Weights of a small GPT-style language model, trained from scratch on English Wikipedia: 12 layers.
Each number is 128 + 24 x the weight over its row's rms, rounded and kept within 0 to 255. Layers, rows and columns count from 0. Numbers have three digits each. The size before them is the row's rms in percent of the matrix's.

# q: layer 6 attention query, 256x256, rms 0.0886, rows 0-9,64-73,128-137,192-201, columns 0-127
# k: layer 6 attention key, 64x256, rms 0.0803, rows 0-8, columns 0-127
q0 066:145090103121115102141145118145161111086124098170116142121108162134099125137136140139147150123139117123071148114168160160166091112146148142147094115175148147164156087154097109093125119075115118150163117130096137149128121126116171106139144158097122148147116160121090122165126143134130158161081132112143102141102156115117100154131119107171123123149154145119141131151147116123101145180113
q64 094:085142172177123115114169122172098092091135083131111155127138074078132083079121133131089160132138153112119124130172099124115147103143118142141130103158071101136170193100135095164177129099153121109104105137099149113119089138123100139138120112154118112142115122118104155129153154149133118132149133173111123153113132105109133155131106164105155125104114180155158163113132117140168114130140
q128 089:146145162165148127102105119175091104107120096134121133113125154167135121162131171126142170104085137139068147139127081141157140118152129135130129135144160126133143126096126058131165124131118155118127118112102175098107115134125136141156133085127126148136086176152089148117112139150125117145126150129138075179163155124126134133119132072128131130075135126131113150159130117072120104132157
q192 125:097115132146118138129163126156105091073126129147125119118098102081149115072136120124120117123162150122072131094152141139099122110126107158138151159136110128167159174072157109146174127122134142115132117111102102156141106124121132110087139114116123131165116140110163135103100137103114146149119113128160113149090107164097131102116103143159123172106111170151130140118117122077127130152184
k0 079:160113122147118141118127102100166128117113155122105130116108148141136136176167158182141113135115128136157166152122104096145174181153147131125103115130135103096141117177119140103130159095139092164129154125126139106142127119147130122158085107171138116141136135190133116149109138115125100100131158102108161151115142098135124125143097129119126120140119096139142085171098136189127106119089
q1 071:126112181129118112176120106143148121157163107123128107123141152127144135159173147133132126108108120147126159101137132118125096115151119131133141138093157101101107132112147145107161125122098144126122089176081134104142131106114120142100129146212108120115152127147107138118146127133189141138122096104139094114098165165137111132074117155086118142118142108180149132122118142171129093107130
q65 093:117186203124130104179148135112124103118181106154145113133135129137098137133102135127115167152149105110118165116081143116135114153168136112112184115102147097097122125124122081138121101140117107164099134135109127133118110099102099090077123099218092095140130106118125112085091116123153140146127120119118139121127143156114085136131159152135133114141169099120148113115141126087147155090108
q129 107:122149165117147100128129117125147132127123146111142123123113141118084093152150131159128118142093137109156156140126146150148134125113109109119129133159121170125122095133113136121108086128103151186115105170107128109091155146110145160121151143146133120112120125132087151110089089119188141099112129135133114116088131154183126122136165183133117131149135137133159123113151131094135132156121
q193 092:087109154128181127142140057162157095142134141127177158148102131115137121097131093097079148111152141111116164152128103162097132141129110116112174140168140147120137124137168115141164102146154132121130128160109114134121156122144125102108116120123140108144110117099130137108166131117117133154119110123144109146132146166108102165101119105097144152123178086136122108170174167125073127074135
k1 077:105131101146101134161122107134090119119127107145131099148084074137070123080120112132169154141121160134128141097166209154118102119159137142130113152123157097163101138127142101096108096148109154105146138081140146151151125168104148121119081098095089135140134143115126113137096148121142100152109106183141098149154117140128132147110122095167096105139131146110111157102133114120129119181134
q2 086:110119136148130147160117160156105122092122115130129185116123158117118066092130165166108141128105133146143155137121158125106107136107111108150138123089136092167124097138128142131117116190129107167133105077079106162153089167081130107151096128141128160141132119160134111165099124131084129124152097129141085140133118158132104127136152141137111143158130141112121148167114127137178105148123
q66 098:157115124119119115163111132134147147125122156101128130123126087173158149095136128142139109148102146117146107136130120133158139103126110123134105097127181146156143136125097149117113144128150138125132130156141114139140116149126176115124142111123175111084123148113157142107134093162164111137092130159116127076097111138092150121101155095118123115138110156101149097146064123120091129107126
q130 094:093118118158093133131118128165142139143162125116166142123079159156100128135122154108096142136120115111108076104093125132140100149143144154131162131152153149095113094147160127150137158126152142119145109103116126137137127150146178157102114153105088144116142119174118120107135145119135142111141089086138131116142117116107096126138149157121129132122148090077178171145105128128120131133119
q194 104:119092132139159118132152121134093155107120137132125133158089128145164113091121174114152154096122145123139080102147118115114135106148131171159106134095140046142136155059122146122127164113119097098150108127125124155171140131130115100137146119074134132105158098133177175130160140152134107138164149130169106111145135161105143132113119150121123136118093131136183127136133100144114091099163
k2 081:139114146119118141134139195143126091140133173126139090105162114100146137108114086139081107148119095114119103120137126127112096110096101143125123083150148072156137174113105162123126161137122075125158123151141081130060100184122170121113139133141145110114121178143111098152098121095139131155143108139130133147132135119146103110106055131124107120138152120128116162117140146074126144156137
q3 082:125092148159121172178123112120165134149156103115161140119147159158137122098113120081105136150133124149092170122122110133127131093122116144157119119089124126167121071111118086128152130156151138115098137159092147136129122118148103131109183115120158128120117134169150109148174131129125110141142137121148149103148187121149130119122083144125100075131160083119141158115129108124134120131101
q67 101:160113095159153138137133098133111146180105111145159147143118109163135106132119149116108120127123123100145108117169156131128176157123136111095121104138117143115127155152115130110110113109173147134137139101166164131139143111150135118151100079129129131093071152125133155185150185166119108098133107135150125129110095153121183165115123127132109139111154131104140162171140108162134118146130
q131 100:146145151132105130133117125091136117132107077120136117103123185118109141140125153096127140144101125135116115132104136089141137108145130118135112067149132146112138129180121110132112152095101139131092114118137148114122152138110136157158111131152078142124116139122122119117129112108143139064105134120156163094114125134174128132132153132130172173113146125124109155132104113132188102114136
q195 101:144123067162164122106097099121103143146120141118161141131123134162129179129091152118143125102154141159152150143097104120143133135135124110140121192143059133105144118153168130102131134109109126131123120141131148111134158161145109134160148101119107141106126109113089127139157154209128110153117123131144095117106135132108124173129115145100151139129117119114131108151158125135139145093124
k3 086:124125148119145114141166125151112149095152154134135123123160088122097129115123077144124126139092114065145099113170085095102107116127170110154178080064153103149109119079082106072112177145135106110152117118100139140142125159130137139106136152163165141130135093112120099109101151149117156122153118123128130170127105133118129124111075138086135106146116148101152132119105085090154150117132
q4 075:140115113170095130124122133110070098116085117124138114134143168147117089131117069142146131149103114145158156149179144154097165144083170157164148157103133156123109155149133095122144156129129137110148085119145099155159132155150109080149107117121143158164139107107141107108145103145133125105115148105087141103155149113089121126132121106112130102160108171115117096134093147140103127091112
q68 096:147119125157137100092096161164119117119130109120116160127129120154140128125112116145129133138121149121115132191150130152106148148143107140144102189130106136156142143125142127114108129082153124081120126114148143115129155137165111093157092129137128128189089115109131155150140126150151089117147158140139119086123146145164181138156126088163147110136112159127142129133155092131129151077139
q132 092:100130125169164144104149125169111110139086124106085125157104117120128158170121121131143145186079113153133107138116120112117131098099117154086159144182093163138169111166114104116115160102132127118151096114118140137112116155138135109139115161143103130159165100129148127119097105125118129107119144133158110110120130124193142126124139144144104163096120108139106143135089088093146130150160
q196 092:173142148161111101136117084146145113149115121137106115120140131120131095131138137125097119116127170161122123134126131101137183116105108150116148100132138136102130117154098135142108155098131142102121127127125111103109117142084151125102152125131105108136116121149176131100079105147158108141113118142130117117104135141138112104150127153168137118168107115105163152138123137190151119144137
k4 080:066098159128139104112127119153136135100163121113097140101089135109115131140136140075103113151148109145114114128136091088127138091124126131145117105160079122121127094108162147109112151140125090164148134124090099120138144149140105113111108153131146089101136134142123120142114116087138137164171115108105127102150109123108132114158154168093170135153073177107150169134143115096126139119155
q5 077:143134128076075166122117132111139191113118083128132152138096132187073117154139174126149134122129102120102143094132115135136075165156118118111140125135151149130114105148082122097136160126113132178167143114130097105138126128099130131128104131121144137113144119091132123140128174123177135147121156122131094090136107134094128124112135150113146180121165102161127167158133120136120144142127
q69 093:097142137131131117145154090158114116104145068129176155141107109132121109127107124104070118143086104115170115151105163113124158067117138130109157114097081095093146128116157148136112084115120135121122156106098154133130162131152143144085081056167110125134122106157080144127127164130169148116123136101148115108122120166123154132108131138113182112116129142129134120151117126144160125122115
q133 119:065162181101125120113121105165161129079126141132101142104116128119118150113112139166139103162121121099109144120137137120126154120134132119110154093141173104132116107118127114090114108151104097170115109134165102152107128116101167103101110099132184116132107141150129126164089128103147147123126168119162104087112106147120124176126132106154143157138167151140149112142125126101137170097131
q197 102:142087155117117163181158112159167110162110167130128143131108113127104151097120067076118152131133118128128124129097113146098150140159174123112144108100141127149094091119171122107122064116139167141112163130142137136079104085119194100126102106149156147120130118088140123139136140128136138142131139139146119109102109149122144147127110121155131125092152132103114143149161137164100148155173
k5 086:145116154142108109149138167120173145126126177132119102134127155137160126141126129098157127139087149158093166179117118105131131139111111125112135102162125137082116132152159090140163132110135148133132140146142096146076155130135180092139145134164111126087147142146151135135135114101114152131116142117117147124118103106131163127107102112129170111162185105091109112129144149147113154127110
q6 076:143128109143140110162143134157089111121151134079165136146153078126148164105110103120120120120131107139133166129128148128154094124119097168107130160111150114147141146079135157122150098146096105174113122182099120157130122119116116176125112112127098081135156104101152143113085120122093119152108107108119124128133118164114129122150094126089110098116112110099129127109113145120118089093086
q70 104:129162134130135115125108161112149110092112165122142126114156177160099153136151136121131154138150139116132121125071103115159138115151093118128096108102158141094121119151112094125116161125085141146145112143088101107085129137100121130110162146176101123110159107107137132079113126121134118158091104138095110153131166101145092108123102145121128119130129115116158102094157118145083129143146
q134 096:150158134168156164147124145105148103119121159134105164125138114128087132083151129119127135121111095085183118129139134150162094124120061126142102104081128123084144150142108148124130104145132120139133124140104094147101134120131072134113168125137150157102175097127147126094100110098115169126107086080105162127090140116144108149100160163145090122129128088144139123121163125107127094111110
q198 101:153116159127113124121095134117150177142139126131115145138126150138137134164156106140096157117110150108125140122131121091128090126141084130129116092156160163077144099134095101148111172159122144161100147119131086127126155153119087165133117158154124130108096167123139125097093118101130137110095119081079166150124161089118128122120125124130132117160155100134104101150123129130134154128111
k6 094:086141114126107099135132122130110127147140100117131120101091145121136129069120122105147173133143123146145175107131181136119123172155143129104141159127124111092121123156129121097110128122128164128136134116142122143137125103124152137123100114114169105152151132119108140143134095111166083104123138152125146111105119165087084178136116115126101122106122107128171083080119114157134167116137
q7 075:118119090137145125102132140110088096169120110136106117121135122129172119105103120113155166155121114162143134129155097143123144173115137140162111162129109175133136147136084122137163171112090127134130135100136168099125149161126123128076135146160159165131119128090134115129121134123142112132138166148144138100154153127119115143126099112106168117131122134161147101124111102100128147113129
q71 095:157117087107153148129099106116097135135087145137133146100087142112133189110173139094169126136124157101096120135147092155128131106120150131131080119121123118114130127122146174148132133103130133135116134139160159142132131127161109111132103049120116171103160089133136147093179123133119143166158148174146116127136098142130160091113125108146113092160152130102131125143139136136110153112136
q135 095:115083118104159156096142122173120128128113128145120101121114108079119193118116129120122149130132129178152094127131133074118112150116155146126105112106098104141175140147133142134127157110155139132091124105141146103196128157104145100118076105097086111134098093083158133114131165118104115101169183169128143111143120165111146106161137106133154136104141152103124151149103131153129148115176
q199 095:126123108134143149133114110122129113115098128106107129140131141183131158155121171108075139154108148092095142173147147187106117072130130105172139105132146148139121140143114143119106108141109132120090143120186127111128106161142132150142166099129103148074155129124112142128129139116130135108106124122135121118115140100179147093121181142143115088104130116099101131141162127137156136128121
k7 084:133149124147164167169128106109125143136127136106132164123174124121179128134134163125145099106122152141130147095089106119122158092129124143119097110126118088099141101133153167164122140115139133134130137149143143112101138174128103128157115108138147114128114119140158156140167143101075138090137113089075150115125133109165155106151127154132127136132186073132116116144105138093143102120107
q8 057:119149115134126158056126101135085116167115133133065081127104115139140132140120103117141127154096100143138144184162113128092156152098154106128089124110122128114167168139121089132118134135186116123063112119133172152137123121119192117108123125120127100118099116119151130136172092116101134106134112163123161137118141091158120149120132126125165082098116160101091103093101149129133142158166
q72 107:137093063153098134103101141123118149159093142135143131146092097139125158156153107112146123111108102141108075139135155166123094138134136129170093137129114124120101160149125161136144137127144109104161142128134156125137119137158115101113120116082180131126125157096123158161192122105114105110119124133144171131133097125131167101123146100134105116104126166110112117112132138190089167136123
q136 110:129136110174123183126128137089110136167126137113173091142144115158115135138156098115146167131127110144144098129134122137134147095115173116171114138130100128102133171150140114135160139114175129099131147148123145123125107156184114082112118153127141100096167127124134140118123158134083102119126157139118157077126133106168156082145106121138103068111130130113106149121153145133108117124113
q200 104:156121108114141155066104131123101164177111110106107136131122135165119120150171132130180127121108164150138088135152092123127104143165157135137124178125121110104128181120104133130155162097142104138133142137115136143154150163146139109088138097152161130068176126141151138132155131149103136131096163129140142098150125113086121136140142122146116077096107127128145129116101114123125152127119
k8 098:126127123141140113166106135113114143124153145113115137147130143157095148144117149139100115092143119077164128095104101113111163127112142089164153186101094150132104086132090105115091122123134112105102094114106139126125147046135100126105174133118149126144104123137120132123170134163079114115133140141127152140128149173119078126148119083131120201132083093146138117113100106146146146115146
q9 058:085122096145122085115169136089122124119146111142157127154156147119113102120119110104151104100101122126083117132178147162121146121123091129126165118181127187119101109126138094095178133155169129125160153099134111097183146116105171116102089105129154124134131156120123103192150140171126121129120121164088143135124132119096125104152096080134146128119129148140122110145114124117121115157163
q73 096:132149188137152105102151102145129137109123106090150080120148144149136092136107137121114114101088113140137134154096142105173135096120134160131156129107101130119139132111112128142128128122108146085150135109121150110145143129138152137133160126136115105171101203130146158128150172132125104128158098141090118141139144140103103094115131140106111147129126161155085122123116107115133046109137
q137 083:089124120129144117108142122149131134110146106115119173177160101107095129147112119155135129144106061125109151107162141159127114141143098149122179139141115130144104141112149142134156113138113154089164107119148157134137125124146107105097158115080188129145087177137105124167092130156122130112128121099130105122128151120126131172086134106159101148096126165170125153096103109062125090156147
q201 093:093130114099122103098138142147164159133111087106129093108132119129109119144123176133119136103090087136126118114125135108134076127126130122105143133139095113158135118114161092078129110135132166100144087112129142126142137152154129168137138141117118121152094164156114130117131181119101088090151117099119137154105117101103145119117117134109123170107132139145076124093102143118097088171138